Part of a small language model's weights: MLP 1728 SwiGLU, local attention windows.
Each number is 200 + 20 x the weight over its row's rms, rounded and kept within 0 to 999. Layers, rows and columns count from 0. The size before them is the row's rms in percent of the matrix's.

# layer 3 MLP gate, 1728x640, rms 0.0381, rows 21-129, columns 128-191
102,176,207,208,169,199,223,200,199,234,198,242,213,165,229,181,195,198,199,214,211,220,169,204,199,212,157,191,198,233,202,184,239,190,191,240,173,221,204,214,208,198,201,213,218,190,196,198,216,200,163,197,181,213,243,232,170,180,209,203,172,204,191,164,233
107,184,165,211,186,247,176,190,183,194,252,192,185,179,234,164,207,189,195,183,197,229,165,185,172,181,173,198,190,177,228,202,173,171,194,196,203,177,200,210,184,219,210,137,200,194,184,211,201,165,197,217,153,224,185,196,176,199,217,205,208,184,162,235,219
097,187,199,199,212,195,203,203,187,220,209,172,204,166,185,203,211,177,205,225,171,183,173,173,159,204,184,200,183,164,241,205,231,158,209,233,208,185,185,194,205,213,170,218,176,183,204,175,179,244,191,187,208,185,246,175,225,225,189,191,204,218,212,206,192
104,190,189,217,240,204,202,180,178,165,216,207,215,184,178,185,193,170,193,196,190,177,200,187,200,192,159,223,220,205,209,221,198,178,215,211,212,187,191,202,190,195,214,193,225,200,186,225,170,236,215,210,252,215,192,205,212,196,193,187,176,178,231,222,216
096,183,212,221,177,197,210,226,244,176,184,177,213,222,173,181,231,204,168,185,233,177,206,178,144,214,192,180,166,192,210,189,218,214,198,186,227,209,168,209,215,187,215,198,232,210,170,214,215,235,210,203,205,202,184,194,193,210,239,218,222,221,196,200,242
103,212,163,169,198,198,183,222,178,214,190,185,206,149,216,188,204,187,198,223,214,206,228,170,220,197,216,211,194,213,201,207,171,192,214,219,204,209,176,177,220,171,191,202,204,192,177,183,182,206,186,221,188,171,156,160,212,173,175,210,182,190,218,187,208
103,195,241,199,184,189,195,242,194,216,215,195,214,188,195,213,203,179,210,177,186,211,200,216,206,184,204,188,185,224,192,214,205,213,186,224,202,173,209,217,213,191,231,211,221,179,174,225,225,203,199,216,219,212,195,211,185,224,225,188,208,170,206,187,176
103,203,186,214,187,206,172,194,211,273,195,213,214,171,209,210,217,189,232,225,186,216,191,170,171,222,210,235,222,171,200,196,209,229,227,190,213,169,180,225,170,189,197,221,248,196,203,225,160,189,195,204,182,177,241,197,158,200,191,180,148,167,209,183,223
099,183,202,203,190,206,215,153,185,203,195,201,196,170,166,208,193,203,187,207,225,224,177,177,165,165,197,221,211,215,182,190,240,201,220,197,172,175,199,205,212,190,179,195,199,184,179,199,183,204,195,193,200,207,186,246,201,178,196,199,196,197,190,206,232
102,230,184,203,170,204,210,189,230,213,193,155,213,165,215,201,212,215,229,212,211,213,228,173,220,203,165,218,211,203,226,185,203,207,161,199,205,208,205,195,214,217,210,195,225,183,178,174,195,165,154,194,214,210,209,216,191,187,188,147,203,141,225,222,222
100,183,199,201,194,182,205,218,199,159,220,206,196,194,182,209,222,212,195,187,186,199,208,206,178,177,197,208,164,212,227,214,227,162,178,187,209,199,182,207,210,162,223,208,183,204,150,196,190,204,226,202,208,198,170,212,189,236,187,187,170,196,232,193,246
099,210,205,198,176,183,171,215,203,182,196,200,218,172,201,208,205,184,148,220,207,208,211,219,174,198,223,225,196,163,209,179,197,213,231,206,194,201,186,250,224,193,204,175,225,212,196,213,228,210,232,195,212,200,158,226,192,238,173,187,176,169,207,188,217
102,183,220,218,207,220,188,209,183,179,226,178,222,189,215,207,247,191,213,215,160,198,227,232,176,218,159,216,202,182,222,204,230,214,165,208,184,224,193,221,184,194,203,235,208,224,200,236,215,160,213,207,196,210,213,191,200,205,191,154,192,157,215,222,197
100,183,210,196,219,225,176,159,200,228,196,178,211,178,213,227,193,217,204,202,225,200,190,236,195,233,193,188,216,207,183,213,204,194,203,186,206,187,207,200,191,207,210,216,232,178,192,226,261,166,193,212,209,194,213,219,246,218,164,187,181,205,190,198,199
097,218,186,196,207,229,234,198,208,200,182,175,244,206,185,195,208,192,215,195,216,188,171,192,183,197,195,212,195,203,177,213,220,181,247,160,191,223,155,220,223,198,225,142,221,184,215,200,211,216,217,185,189,195,215,185,196,234,212,207,170,193,200,201,184
101,197,181,230,214,201,205,174,186,207,227,220,198,218,204,191,166,207,207,195,212,195,171,202,151,214,176,212,194,176,202,227,218,230,210,217,178,192,190,220,176,204,217,221,215,174,172,221,179,202,200,195,177,214,223,205,208,177,165,163,218,205,211,188,185
101,201,214,219,201,197,194,186,220,195,198,204,192,202,205,179,221,199,215,218,172,205,160,220,213,186,210,183,172,172,206,244,232,206,219,219,185,241,177,190,208,178,215,230,201,181,190,248,171,188,193,185,175,219,174,202,223,204,204,183,179,188,201,152,212
101,237,204,201,196,194,213,198,192,195,154,166,186,164,234,199,229,178,182,192,228,172,189,205,174,185,201,191,201,200,188,199,236,207,197,178,203,213,208,219,207,212,163,207,200,183,207,203,196,227,211,226,202,177,195,189,234,194,193,191,186,214,174,212,199
101,187,208,214,223,185,217,183,226,213,224,189,213,185,210,201,178,181,234,182,205,175,181,219,151,187,186,194,163,195,199,216,207,235,205,193,189,187,214,217,164,189,183,175,230,211,194,172,235,179,215,192,195,212,177,180,175,184,187,187,201,208,214,206,183
100,197,178,195,190,206,191,174,231,200,218,176,211,178,174,194,199,206,177,204,189,200,193,206,180,215,219,185,198,228,241,185,219,193,206,222,178,193,245,210,178,193,204,225,212,186,166,208,203,212,153,200,231,185,199,226,189,209,186,208,194,207,185,205,193
100,216,182,205,190,194,191,155,181,194,184,205,183,194,201,212,214,196,243,191,154,211,232,165,211,200,226,207,231,204,219,216,170,186,223,250,186,235,232,220,205,222,189,198,225,223,190,179,170,206,222,183,204,206,197,168,222,217,169,197,234,242,159,208,210
103,189,218,193,172,222,213,223,200,212,159,187,214,208,192,197,205,173,203,203,194,200,189,168,182,203,185,186,214,208,246,202,185,208,179,227,186,258,215,226,166,183,186,183,193,141,194,206,210,187,202,173,211,194,212,222,198,178,176,241,199,185,213,235,226
102,214,203,189,178,215,205,206,214,190,246,201,180,210,189,215,210,189,213,190,219,206,154,202,170,222,159,182,201,254,205,191,180,192,190,175,213,220,184,204,201,220,192,147,197,216,170,210,215,223,188,201,164,207,195,203,194,186,217,171,198,198,199,237,195
099,197,191,235,186,201,204,180,201,246,226,187,213,203,198,177,184,178,204,189,190,199,188,197,168,200,186,205,171,198,201,219,197,137,173,156,171,181,192,194,192,212,196,194,205,183,205,200,174,191,206,192,189,184,204,202,200,170,191,142,169,202,210,191,178
104,210,207,183,175,178,229,211,185,197,182,183,192,209,195,188,201,207,197,192,206,216,197,165,187,192,194,201,198,222,214,217,192,218,205,201,188,223,183,210,176,218,196,179,197,210,168,186,243,217,185,171,177,207,216,189,189,209,211,217,227,211,195,241,211
102,128,196,191,165,208,193,190,192,193,215,225,200,221,199,212,197,172,207,194,204,197,209,210,208,194,238,225,211,173,200,196,188,188,213,196,194,213,227,195,193,189,192,219,188,179,226,202,185,230,184,193,241,196,228,193,179,191,194,227,181,207,175,220,199
098,209,186,248,227,182,222,217,203,247,194,186,192,158,192,170,172,186,222,189,209,223,217,180,208,190,175,201,190,199,204,211,217,209,204,213,176,213,184,194,173,232,209,205,206,206,193,172,162,207,204,173,161,211,206,201,187,208,196,185,176,204,211,172,200
101,207,203,216,194,195,231,210,199,154,190,156,193,141,190,200,182,196,195,226,206,207,199,211,190,211,197,213,203,202,177,206,189,232,216,236,186,197,211,217,200,188,207,188,203,224,181,223,229,177,193,220,210,204,196,195,168,211,237,184,190,187,226,242,229
094,183,202,185,194,229,201,185,197,206,200,195,209,213,180,199,207,194,183,184,181,186,195,242,202,161,212,221,194,202,173,200,226,235,228,195,216,200,146,207,201,213,215,213,215,168,175,175,196,211,195,215,209,177,233,187,230,206,201,207,207,209,169,200,200
102,202,169,187,230,226,174,204,205,183,197,227,233,181,203,218,202,155,189,210,200,205,160,219,181,239,168,198,173,223,203,209,208,196,207,209,211,176,174,180,199,218,195,240,175,213,203,213,201,257,229,220,191,216,179,222,204,216,230,179,157,197,223,198,225
102,194,169,212,225,187,218,165,218,231,218,199,190,176,216,213,236,224,233,222,202,226,189,197,202,182,169,217,181,206,203,238,199,206,186,202,189,210,176,203,208,179,171,200,223,207,200,225,220,214,224,241,208,192,212,174,219,183,206,176,190,211,210,209,229
102,226,224,224,218,169,207,194,159,219,207,227,173,177,196,199,212,183,210,190,192,205,199,208,178,214,231,199,182,185,219,202,174,167,180,187,185,207,212,217,216,226,200,200,201,199,213,195,221,218,195,202,229,207,195,193,179,180,191,180,225,226,215,202,204
102,151,185,190,200,186,189,235,192,177,178,199,260,210,194,171,221,193,184,218,193,209,185,200,192,190,219,248,224,196,232,190,234,210,194,240,197,194,202,211,164,194,233,192,227,182,228,218,201,187,210,239,224,229,195,196,205,219,212,176,201,185,233,220,206
104,203,221,211,217,189,175,183,181,197,181,212,206,216,207,231,181,150,205,205,175,199,169,181,196,185,216,208,187,193,228,207,201,195,200,176,235,220,223,158,186,202,196,217,207,213,176,205,204,195,216,216,216,181,172,182,184,194,246,213,186,191,234,203,172
102,229,240,187,175,223,177,169,205,206,199,213,244,201,210,191,218,204,217,182,219,233,187,216,200,207,206,171,178,232,213,198,194,219,168,200,201,211,179,202,195,168,213,214,176,189,200,174,233,165,181,196,211,191,226,208,189,198,212,207,210,155,208,190,194
101,209,194,148,185,213,183,209,194,206,199,185,189,216,198,213,179,197,194,189,182,194,174,159,199,209,199,169,224,186,226,160,217,199,202,182,182,216,184,231,200,224,192,169,210,183,203,178,188,204,172,204,183,236,199,189,178,172,180,184,143,164,218,214,202
097,176,186,199,217,166,189,215,178,216,202,219,195,165,170,185,210,162,252,221,196,194,169,177,228,205,223,177,181,228,192,197,143,189,199,213,190,227,181,208,228,194,156,223,224,181,204,247,194,189,223,217,177,207,183,169,200,211,180,191,145,203,213,214,172
101,155,152,201,176,206,185,208,202,191,226,176,213,213,185,261,222,214,189,190,206,201,203,201,183,218,188,212,213,203,181,159,182,191,229,189,232,189,160,204,222,187,195,177,206,196,209,200,222,197,237,223,168,213,233,176,193,201,207,195,185,201,226,219,199
107,189,212,199,177,171,191,190,210,264,198,211,191,198,191,175,191,203,191,201,208,177,224,207,242,211,198,197,199,213,215,246,197,210,187,193,206,177,179,209,193,217,215,196,211,190,181,217,188,210,180,200,178,198,177,217,211,190,220,185,204,199,161,228,182
098,211,202,171,219,220,168,190,213,184,206,225,227,229,225,186,212,171,246,189,181,211,198,186,185,195,180,214,207,211,255,180,220,204,196,234,181,191,160,217,225,207,169,194,229,185,190,190,154,225,213,168,231,209,203,181,217,184,232,209,193,174,179,192,231
104,160,172,182,176,209,182,204,208,211,225,200,212,198,220,214,208,176,245,187,153,214,160,207,202,194,186,197,194,149,194,221,184,188,200,201,162,182,222,216,212,195,233,192,216,172,212,209,221,191,198,172,222,196,204,206,211,186,189,194,198,194,216,241,208
099,208,179,220,179,192,176,195,227,152,188,208,223,193,196,192,199,177,232,179,190,184,174,209,223,198,189,163,198,208,205,227,183,198,208,183,214,220,177,215,179,210,211,181,206,204,195,217,200,184,240,190,196,218,187,206,201,187,204,200,225,220,171,210,202
096,153,193,169,174,191,160,192,209,206,202,167,169,185,209,214,198,186,236,193,199,193,181,215,212,186,186,216,192,213,202,168,225,225,212,183,229,175,197,190,193,222,208,200,221,227,194,217,211,190,186,199,225,167,182,163,198,202,219,214,182,198,219,221,200
099,187,199,191,169,227,224,210,166,180,234,204,220,186,201,180,204,195,198,175,209,224,213,194,192,202,208,210,197,185,195,203,209,179,192,210,176,193,196,206,241,168,197,212,221,199,140,164,196,161,172,210,153,203,205,199,199,168,221,167,201,176,169,228,229
094,212,216,199,193,165,212,164,207,204,199,205,224,210,208,227,157,187,186,213,194,195,163,226,161,237,262,182,196,148,177,161,214,156,186,200,192,205,196,204,177,201,215,223,198,203,187,218,195,203,211,224,169,160,185,201,208,192,211,179,209,203,194,217,175
101,226,227,192,217,202,185,225,200,220,221,151,192,219,240,199,195,205,205,219,178,209,175,185,164,176,196,186,177,220,184,218,176,185,195,214,226,189,187,234,202,216,177,221,184,197,210,193,184,255,191,190,201,228,197,187,173,180,229,185,198,184,201,188,220
102,174,175,190,181,207,131,201,246,214,198,209,239,215,223,200,177,201,190,185,189,211,195,178,204,192,204,149,188,193,223,188,200,219,180,194,185,243,205,226,180,187,182,239,218,192,201,217,203,193,164,218,200,170,209,203,183,173,212,238,207,171,162,227,240
103,218,203,225,194,198,190,170,145,206,196,155,217,201,199,179,190,212,216,195,209,241,179,179,196,166,202,209,234,184,222,208,203,207,186,214,191,182,190,212,225,201,195,184,221,191,191,210,175,192,220,220,204,178,182,226,186,176,248,197,182,193,226,214,233
102,168,221,179,165,172,173,205,209,189,210,203,219,190,195,211,180,202,218,181,192,174,216,203,190,233,185,196,136,204,195,188,147,205,231,190,172,193,216,202,195,212,187,233,183,190,220,188,230,182,200,183,191,188,212,155,211,177,166,195,217,206,204,244,195
101,216,174,194,171,213,197,234,219,218,185,192,214,208,201,209,193,208,235,205,199,196,209,181,156,232,196,200,208,187,184,210,217,190,235,188,189,166,183,206,207,217,199,222,203,219,234,259,225,171,206,200,164,215,197,193,195,205,216,164,200,173,186,219,181
106,193,192,186,198,217,164,223,210,187,172,199,243,200,218,214,226,236,194,189,209,171,217,200,199,159,201,211,177,216,196,180,215,204,245,211,206,213,182,182,209,208,183,196,195,208,206,181,188,212,216,209,224,231,177,184,202,185,166,157,178,193,232,225,185
100,214,178,184,174,214,205,203,190,254,218,230,192,206,210,238,195,174,249,157,209,185,179,200,169,185,186,233,173,217,222,185,233,184,163,211,177,200,191,205,196,177,224,200,199,155,200,238,193,173,175,233,194,224,228,184,208,191,207,173,194,218,242,238,206
098,161,179,208,186,192,209,204,212,266,190,202,221,188,221,211,185,200,205,176,211,202,200,205,199,199,203,201,211,233,200,192,227,179,222,202,195,214,209,217,192,166,190,182,207,210,220,191,217,189,167,187,228,165,198,217,213,201,186,156,219,169,187,183,199
097,215,197,184,199,176,212,182,216,243,213,207,215,185,188,215,166,200,225,219,217,215,166,207,193,219,190,211,192,222,193,198,186,164,145,221,185,205,204,196,176,221,201,203,217,243,177,202,164,181,184,192,172,227,239,204,192,185,222,180,182,175,243,210,148
097,191,202,261,201,167,217,181,220,215,196,230,193,172,234,207,199,183,214,200,209,211,184,184,181,204,183,213,195,158,212,202,187,182,191,201,150,164,204,240,192,212,188,198,228,200,194,192,160,206,198,168,197,171,183,207,214,199,223,186,194,208,219,189,225
099,196,191,169,201,205,154,190,201,157,195,219,200,203,212,205,185,177,209,189,234,193,221,197,199,185,174,246,165,207,188,194,237,240,166,254,240,254,190,231,187,219,227,205,202,197,190,234,182,207,212,193,226,193,216,215,215,212,177,207,193,200,217,189,199
098,203,204,223,190,189,206,178,219,208,211,174,219,155,195,208,185,155,198,197,166,215,193,200,197,171,196,187,204,226,194,237,223,221,172,208,186,201,194,213,179,210,203,231,222,158,203,209,214,180,201,207,170,184,185,216,212,182,195,181,193,199,181,176,191
103,164,173,166,204,243,215,198,205,168,146,180,222,211,175,221,153,199,230,211,208,217,226,171,206,196,190,209,220,191,209,196,211,199,196,198,212,195,204,195,186,248,176,236,185,197,173,247,167,226,202,210,228,208,170,180,199,222,178,218,180,208,194,175,197
102,197,226,164,229,164,191,206,196,196,232,172,199,212,228,200,163,148,193,190,190,198,204,192,184,218,172,187,188,234,206,195,197,204,166,216,206,202,188,216,223,203,193,198,196,188,179,218,189,207,190,197,218,206,171,219,184,167,209,189,211,180,182,196,198
117,174,188,186,185,195,182,197,156,223,205,201,221,187,195,224,208,182,189,181,198,178,196,164,189,212,226,225,215,197,190,190,189,230,243,200,209,211,199,226,216,217,207,181,236,189,209,197,230,227,166,188,186,200,194,183,220,204,191,230,196,174,198,228,231
098,174,189,199,184,192,209,218,197,147,224,172,178,210,174,227,206,162,205,213,197,180,214,188,240,238,185,204,177,244,189,222,187,203,187,196,179,210,184,197,186,214,203,202,201,187,190,204,177,189,198,218,187,210,180,231,169,220,208,219,206,200,213,207,186
101,190,211,201,174,187,197,216,171,219,214,168,216,201,185,211,164,198,200,165,212,201,217,180,210,190,223,201,181,218,213,189,207,221,185,166,210,189,232,205,173,187,201,209,194,180,205,201,192,183,191,171,189,203,168,206,209,223,191,196,183,204,207,235,159
098,237,211,202,204,242,159,147,180,176,162,211,168,187,213,227,163,224,217,173,216,210,209,225,189,186,195,211,179,224,223,175,191,187,179,208,209,235,232,194,195,222,223,181,218,202,200,216,215,205,156,208,183,190,228,213,181,212,233,168,184,185,222,217,180
097,198,202,196,205,184,178,183,201,228,185,178,208,200,210,173,225,193,197,193,164,207,184,171,210,184,214,209,212,193,253,216,181,207,169,244,199,197,184,220,218,202,217,213,227,169,175,207,195,187,186,167,197,196,193,215,212,191,218,215,201,193,187,205,179
100,195,200,200,194,187,193,208,211,187,211,186,245,187,196,162,232,173,217,186,210,191,205,215,166,180,176,203,153,211,186,195,185,202,189,221,171,222,187,219,204,199,221,206,193,192,198,203,207,216,183,188,215,202,199,227,233,187,228,186,188,198,183,192,198
103,200,197,161,175,231,208,218,168,178,190,164,224,206,204,223,178,171,232,191,200,195,198,209,165,190,198,217,215,200,203,206,195,179,156,169,194,241,187,226,202,179,161,205,218,212,204,187,156,204,238,233,191,202,223,179,149,194,173,200,208,176,188,194,226
100,202,198,174,181,181,181,201,191,196,214,192,203,203,173,203,205,150,185,203,175,231,212,187,211,206,207,220,199,221,200,198,219,174,173,164,194,187,182,207,176,179,208,202,237,179,207,205,164,221,239,187,207,221,226,224,215,216,165,218,223,164,193,191,138
102,183,215,170,197,197,188,223,202,178,208,139,217,185,215,205,189,188,211,209,157,203,188,163,223,205,165,188,208,205,231,216,160,194,208,194,187,189,224,201,230,200,200,174,201,142,212,218,242,197,231,194,236,187,186,203,188,209,196,195,194,181,251,199,203
105,211,200,182,213,185,208,212,222,202,182,222,254,213,190,187,221,201,195,188,206,210,230,160,162,224,208,213,170,197,203,247,195,222,190,237,210,196,191,209,168,207,210,206,224,180,247,188,212,218,215,197,236,196,196,205,206,197,207,226,156,182,186,216,195
102,176,201,177,219,234,148,218,219,206,225,193,213,197,193,188,213,192,236,191,154,220,166,208,198,196,211,224,179,221,246,184,209,177,187,200,188,150,176,227,221,189,205,228,189,172,169,194,205,181,213,188,196,166,214,206,205,200,198,193,168,194,212,200,187
104,204,211,162,196,176,180,245,196,200,216,195,200,182,195,233,230,172,218,174,213,196,187,181,176,198,200,189,168,201,217,212,182,210,198,235,168,203,212,188,212,199,211,185,230,209,188,174,232,219,185,158,209,204,198,215,185,226,207,211,189,228,217,193,213
096,232,181,212,224,199,154,161,192,208,210,184,184,200,170,214,222,173,194,190,239,213,218,188,202,185,210,188,201,192,162,191,205,236,170,179,178,240,224,238,218,191,192,224,217,191,216,237,181,148,186,218,199,220,192,227,190,203,179,241,200,207,212,225,175
103,208,212,167,199,191,202,198,185,166,193,189,222,181,162,219,224,178,226,195,218,228,188,199,163,180,196,198,156,198,215,203,256,219,208,233,197,240,195,203,200,182,194,199,208,202,203,227,186,185,163,168,188,202,170,219,175,207,200,211,162,204,226,173,236
103,206,145,236,205,201,212,180,219,200,199,177,209,175,191,192,214,184,208,179,192,210,196,220,221,179,162,215,212,207,197,205,205,196,191,189,223,186,218,197,209,147,207,207,169,205,212,173,184,166,182,189,168,216,224,183,187,186,175,211,174,201,223,193,203
099,219,179,204,243,245,188,210,209,220,240,222,210,164,194,185,198,167,236,231,208,177,215,198,204,187,196,187,198,223,227,243,183,245,179,219,187,211,198,190,202,163,199,181,227,206,200,225,185,197,214,205,187,199,195,198,187,203,195,157,202,218,209,207,193
100,176,242,220,212,205,206,187,197,179,198,227,200,191,197,163,173,200,189,190,203,186,217,209,201,227,165,199,205,180,209,188,226,203,204,200,216,186,194,227,181,206,211,204,229,166,201,170,164,218,194,212,256,207,186,208,165,201,182,205,183,194,188,211,187
098,216,213,206,239,196,221,220,190,194,216,190,180,168,192,205,195,186,228,168,170,241,191,201,217,191,187,183,185,243,218,219,173,230,199,199,207,173,199,231,191,179,205,252,219,147,175,202,221,196,207,171,209,201,226,211,179,200,209,189,183,196,210,205,211
113,175,204,227,180,223,172,194,207,202,222,203,195,175,188,181,188,158,194,190,186,192,194,208,174,188,180,194,178,161,200,221,199,194,187,209,219,222,192,196,205,222,160,233,187,208,214,197,176,180,192,181,216,182,187,156,218,197,163,175,215,217,210,177,163
104,167,184,191,191,205,168,207,203,245,214,174,182,209,204,211,168,171,208,161,206,231,184,185,186,199,176,172,161,199,200,215,171,213,197,188,214,216,181,198,164,205,180,215,179,188,175,235,238,205,208,196,191,183,184,196,193,200,214,223,198,197,188,206,218
096,202,208,176,202,236,203,214,207,206,201,210,212,190,208,209,184,197,191,183,177,210,193,172,200,200,217,189,189,180,192,210,161,172,207,183,182,184,234,200,223,195,184,242,203,204,189,193,208,212,223,196,174,218,187,186,157,228,223,219,215,211,227,206,219
102,205,209,180,208,215,239,154,217,197,193,214,195,200,204,182,178,196,205,191,189,179,184,211,193,186,205,186,202,179,217,166,201,200,215,194,206,199,212,184,197,194,227,237,217,149,218,206,230,189,169,225,176,180,202,170,198,187,226,211,217,179,193,178,205
102,193,197,214,214,235,192,179,222,206,220,206,198,221,161,211,220,207,214,218,210,194,182,193,165,196,188,193,206,166,203,183,200,189,224,233,202,210,190,216,204,200,186,189,198,199,189,171,167,236,205,181,189,203,194,164,198,208,212,187,217,188,199,180,207
097,225,192,203,226,204,192,176,185,200,227,185,185,184,208,181,201,179,224,196,197,176,187,210,173,189,160,221,200,188,227,219,205,196,207,209,240,211,202,250,214,213,187,203,215,184,199,186,172,200,206,188,210,216,230,219,188,219,207,187,195,186,204,231,193
106,177,200,225,189,196,242,204,214,207,210,225,215,178,213,229,187,174,182,190,186,199,168,209,189,194,192,193,174,193,202,190,201,226,222,220,209,225,167,196,191,252,189,207,190,191,214,218,204,239,187,196,243,190,202,171,197,207,184,186,172,172,211,158,202
097,182,216,191,177,164,203,186,220,215,156,196,198,193,188,183,176,203,202,197,208,235,212,203,214,201,201,186,178,178,192,176,210,207,139,230,222,208,217,242,212,189,216,201,202,236,202,219,237,192,224,222,164,211,211,175,205,174,212,164,176,174,226,183,202
104,205,180,171,176,187,203,189,194,224,187,199,219,153,215,211,237,186,203,206,192,214,163,212,164,183,199,191,170,198,210,191,224,224,188,184,203,211,197,206,212,172,182,221,198,210,200,207,225,174,172,220,187,216,191,194,204,183,213,194,183,190,196,257,219
094,226,193,219,187,209,230,194,194,201,201,201,179,204,163,214,208,218,181,183,224,171,167,195,225,204,180,222,198,191,184,236,204,212,194,260,165,223,188,199,211,204,199,190,203,236,169,191,163,183,217,203,221,209,178,179,193,200,205,178,196,231,215,197,199
097,219,183,182,169,182,204,185,201,228,196,222,194,207,224,185,188,183,189,185,191,173,193,187,206,214,187,205,222,200,227,198,200,212,217,232,168,189,219,177,211,186,218,199,205,214,206,225,181,220,180,200,188,220,184,254,195,186,166,205,198,217,195,217,177
098,230,203,214,167,179,222,230,209,231,177,169,204,219,213,198,204,173,226,249,201,197,222,167,203,223,188,182,175,164,209,224,205,186,168,211,207,207,189,206,200,198,192,225,236,154,182,189,234,189,226,180,164,189,172,171,187,199,216,207,222,178,216,218,223
103,203,182,201,203,174,184,214,197,214,197,227,195,208,216,219,180,192,222,209,199,208,165,206,174,184,209,192,194,203,193,196,222,198,187,237,209,185,152,241,186,217,219,210,192,241,207,187,190,215,218,199,213,201,213,179,188,218,202,190,166,195,236,246,191
100,174,181,184,158,177,158,203,168,203,205,169,180,199,192,221,213,180,192,200,193,179,207,188,188,199,200,194,216,208,210,209,197,187,181,224,136,186,190,214,210,202,188,205,223,191,197,236,213,217,186,209,183,210,204,183,210,198,227,186,179,218,207,186,202
098,207,156,199,200,192,213,177,183,217,193,181,201,187,190,208,203,185,198,223,190,207,231,172,184,189,216,186,158,151,186,191,214,198,240,169,201,186,182,208,204,197,225,228,211,172,207,208,197,207,194,171,177,207,220,209,185,171,225,192,171,197,220,191,235
102,170,244,197,220,201,184,177,192,223,212,188,228,217,164,214,213,190,190,193,212,168,216,194,188,185,189,209,198,226,222,184,197,192,189,210,184,198,207,213,210,213,191,215,192,218,169,186,183,192,196,239,195,218,219,241,239,189,193,200,212,175,219,245,190
104,243,215,207,195,158,200,193,208,251,225,218,189,219,202,231,197,190,212,169,183,214,180,187,183,184,175,214,228,194,211,193,169,190,205,179,176,154,216,224,185,199,177,202,214,216,207,238,209,171,188,232,204,169,194,192,215,173,223,191,185,161,195,201,215
099,206,179,188,248,190,179,172,197,201,188,203,180,174,219,221,174,184,173,218,233,213,193,202,154,162,229,184,202,187,217,175,185,188,190,179,190,193,165,231,222,192,196,202,212,202,195,230,180,185,216,231,183,208,242,220,189,207,194,201,202,207,171,201,188
103,185,163,179,188,196,168,161,175,199,234,218,178,172,219,205,223,222,233,172,188,202,186,182,215,189,227,186,191,197,213,186,221,195,208,192,168,198,191,214,222,196,174,213,200,255,209,196,228,187,184,191,172,237,174,202,224,196,222,186,192,172,216,221,214
099,201,201,180,206,178,185,230,188,174,201,200,161,198,225,202,181,199,213,212,190,202,186,178,167,227,190,187,179,204,228,220,185,203,186,214,214,200,188,211,243,199,173,200,209,195,206,220,219,201,168,212,217,216,192,174,220,191,204,210,173,209,217,214,187
102,190,217,196,226,184,167,190,208,217,219,222,210,174,214,218,176,203,225,206,186,208,214,162,180,217,202,213,208,206,238,190,159,177,238,184,209,189,171,198,193,225,198,199,228,212,175,202,202,239,164,199,188,229,195,200,183,197,207,185,203,187,200,191,225
098,166,182,180,197,177,209,187,203,240,191,190,164,233,232,176,241,202,175,201,209,206,192,200,186,189,194,210,200,189,191,204,157,174,167,188,204,203,204,202,162,203,198,218,211,185,178,196,200,217,197,179,211,212,245,180,207,196,170,190,232,207,249,223,194
102,214,178,203,199,195,196,201,195,193,214,185,216,191,192,213,198,173,184,217,189,198,189,199,185,212,185,232,231,237,171,210,201,214,215,192,190,196,203,198,163,202,220,183,208,217,197,195,186,213,196,172,179,199,185,191,196,193,157,185,221,205,187,194,179
098,206,204,236,172,230,206,188,174,185,227,198,209,176,181,213,195,170,199,181,198,213,205,193,205,203,192,183,201,215,179,219,193,177,155,197,174,227,223,241,211,190,258,229,225,188,200,209,174,181,180,198,178,209,204,205,217,158,163,194,236,182,232,175,168
101,186,190,162,214,195,167,174,205,185,193,186,196,207,192,180,167,224,198,216,223,191,189,156,192,188,168,215,225,218,180,182,208,205,205,225,195,226,225,168,191,199,197,233,221,228,177,193,240,169,202,192,204,167,198,186,184,177,189,157,181,194,206,218,204
103,209,207,185,198,246,182,160,186,204,222,174,188,196,146,230,214,217,177,179,218,195,173,195,203,194,165,144,234,181,244,199,193,196,202,196,201,202,206,202,203,195,164,183,196,224,208,201,161,200,201,196,188,216,187,200,205,163,152,212,179,188,239,229,201
098,203,176,219,176,201,186,218,196,155,197,204,214,207,214,194,177,203,192,211,223,212,186,206,184,213,207,202,151,189,198,170,221,221,206,201,210,200,191,222,209,237,179,190,212,182,204,181,194,200,212,186,209,229,194,201,201,197,253,196,156,188,242,201,217
097,200,156,178,184,212,158,176,212,178,196,206,178,180,195,222,198,190,216,191,229,226,172,199,229,210,173,178,210,205,230,184,191,235,201,186,185,228,188,208,177,213,192,183,226,252,184,207,184,168,200,219,213,193,176,197,189,228,211,184,174,161,175,237,193
101,191,211,182,192,203,198,192,199,210,182,218,227,222,207,171,199,190,229,230,216,220,172,198,222,230,184,209,199,162,226,177,248,219,233,188,183,203,215,213,179,201,215,238,223,198,199,196,181,216,214,204,193,188,198,175,189,195,220,165,159,178,208,211,217
098,215,177,210,203,188,197,206,178,180,225,172,194,221,180,200,210,188,233,198,221,199,179,210,235,205,155,222,205,221,213,197,229,189,207,194,203,208,155,194,175,214,197,192,223,234,185,211,188,204,210,216,233,182,173,213,206,194,173,230,208,198,211,182,239
100,202,191,198,200,216,207,179,219,229,177,201,226,214,235,192,150,189,180,202,181,194,188,220,189,205,175,207,169,196,223,213,195,200,175,206,174,234,209,221,204,216,226,194,202,215,190,184,196,180,199,237,221,174,192,170,165,188,197,201,222,187,191,198,178
102,189,191,197,207,210,151,146,187,225,223,248,181,192,181,219,197,189,174,176,211,166,216,172,206,183,168,209,204,197,188,204,238,218,194,185,191,205,262,210,180,216,167,175,201,198,179,173,199,184,148,198,201,221,217,240,200,179,202,184,208,199,192,189,199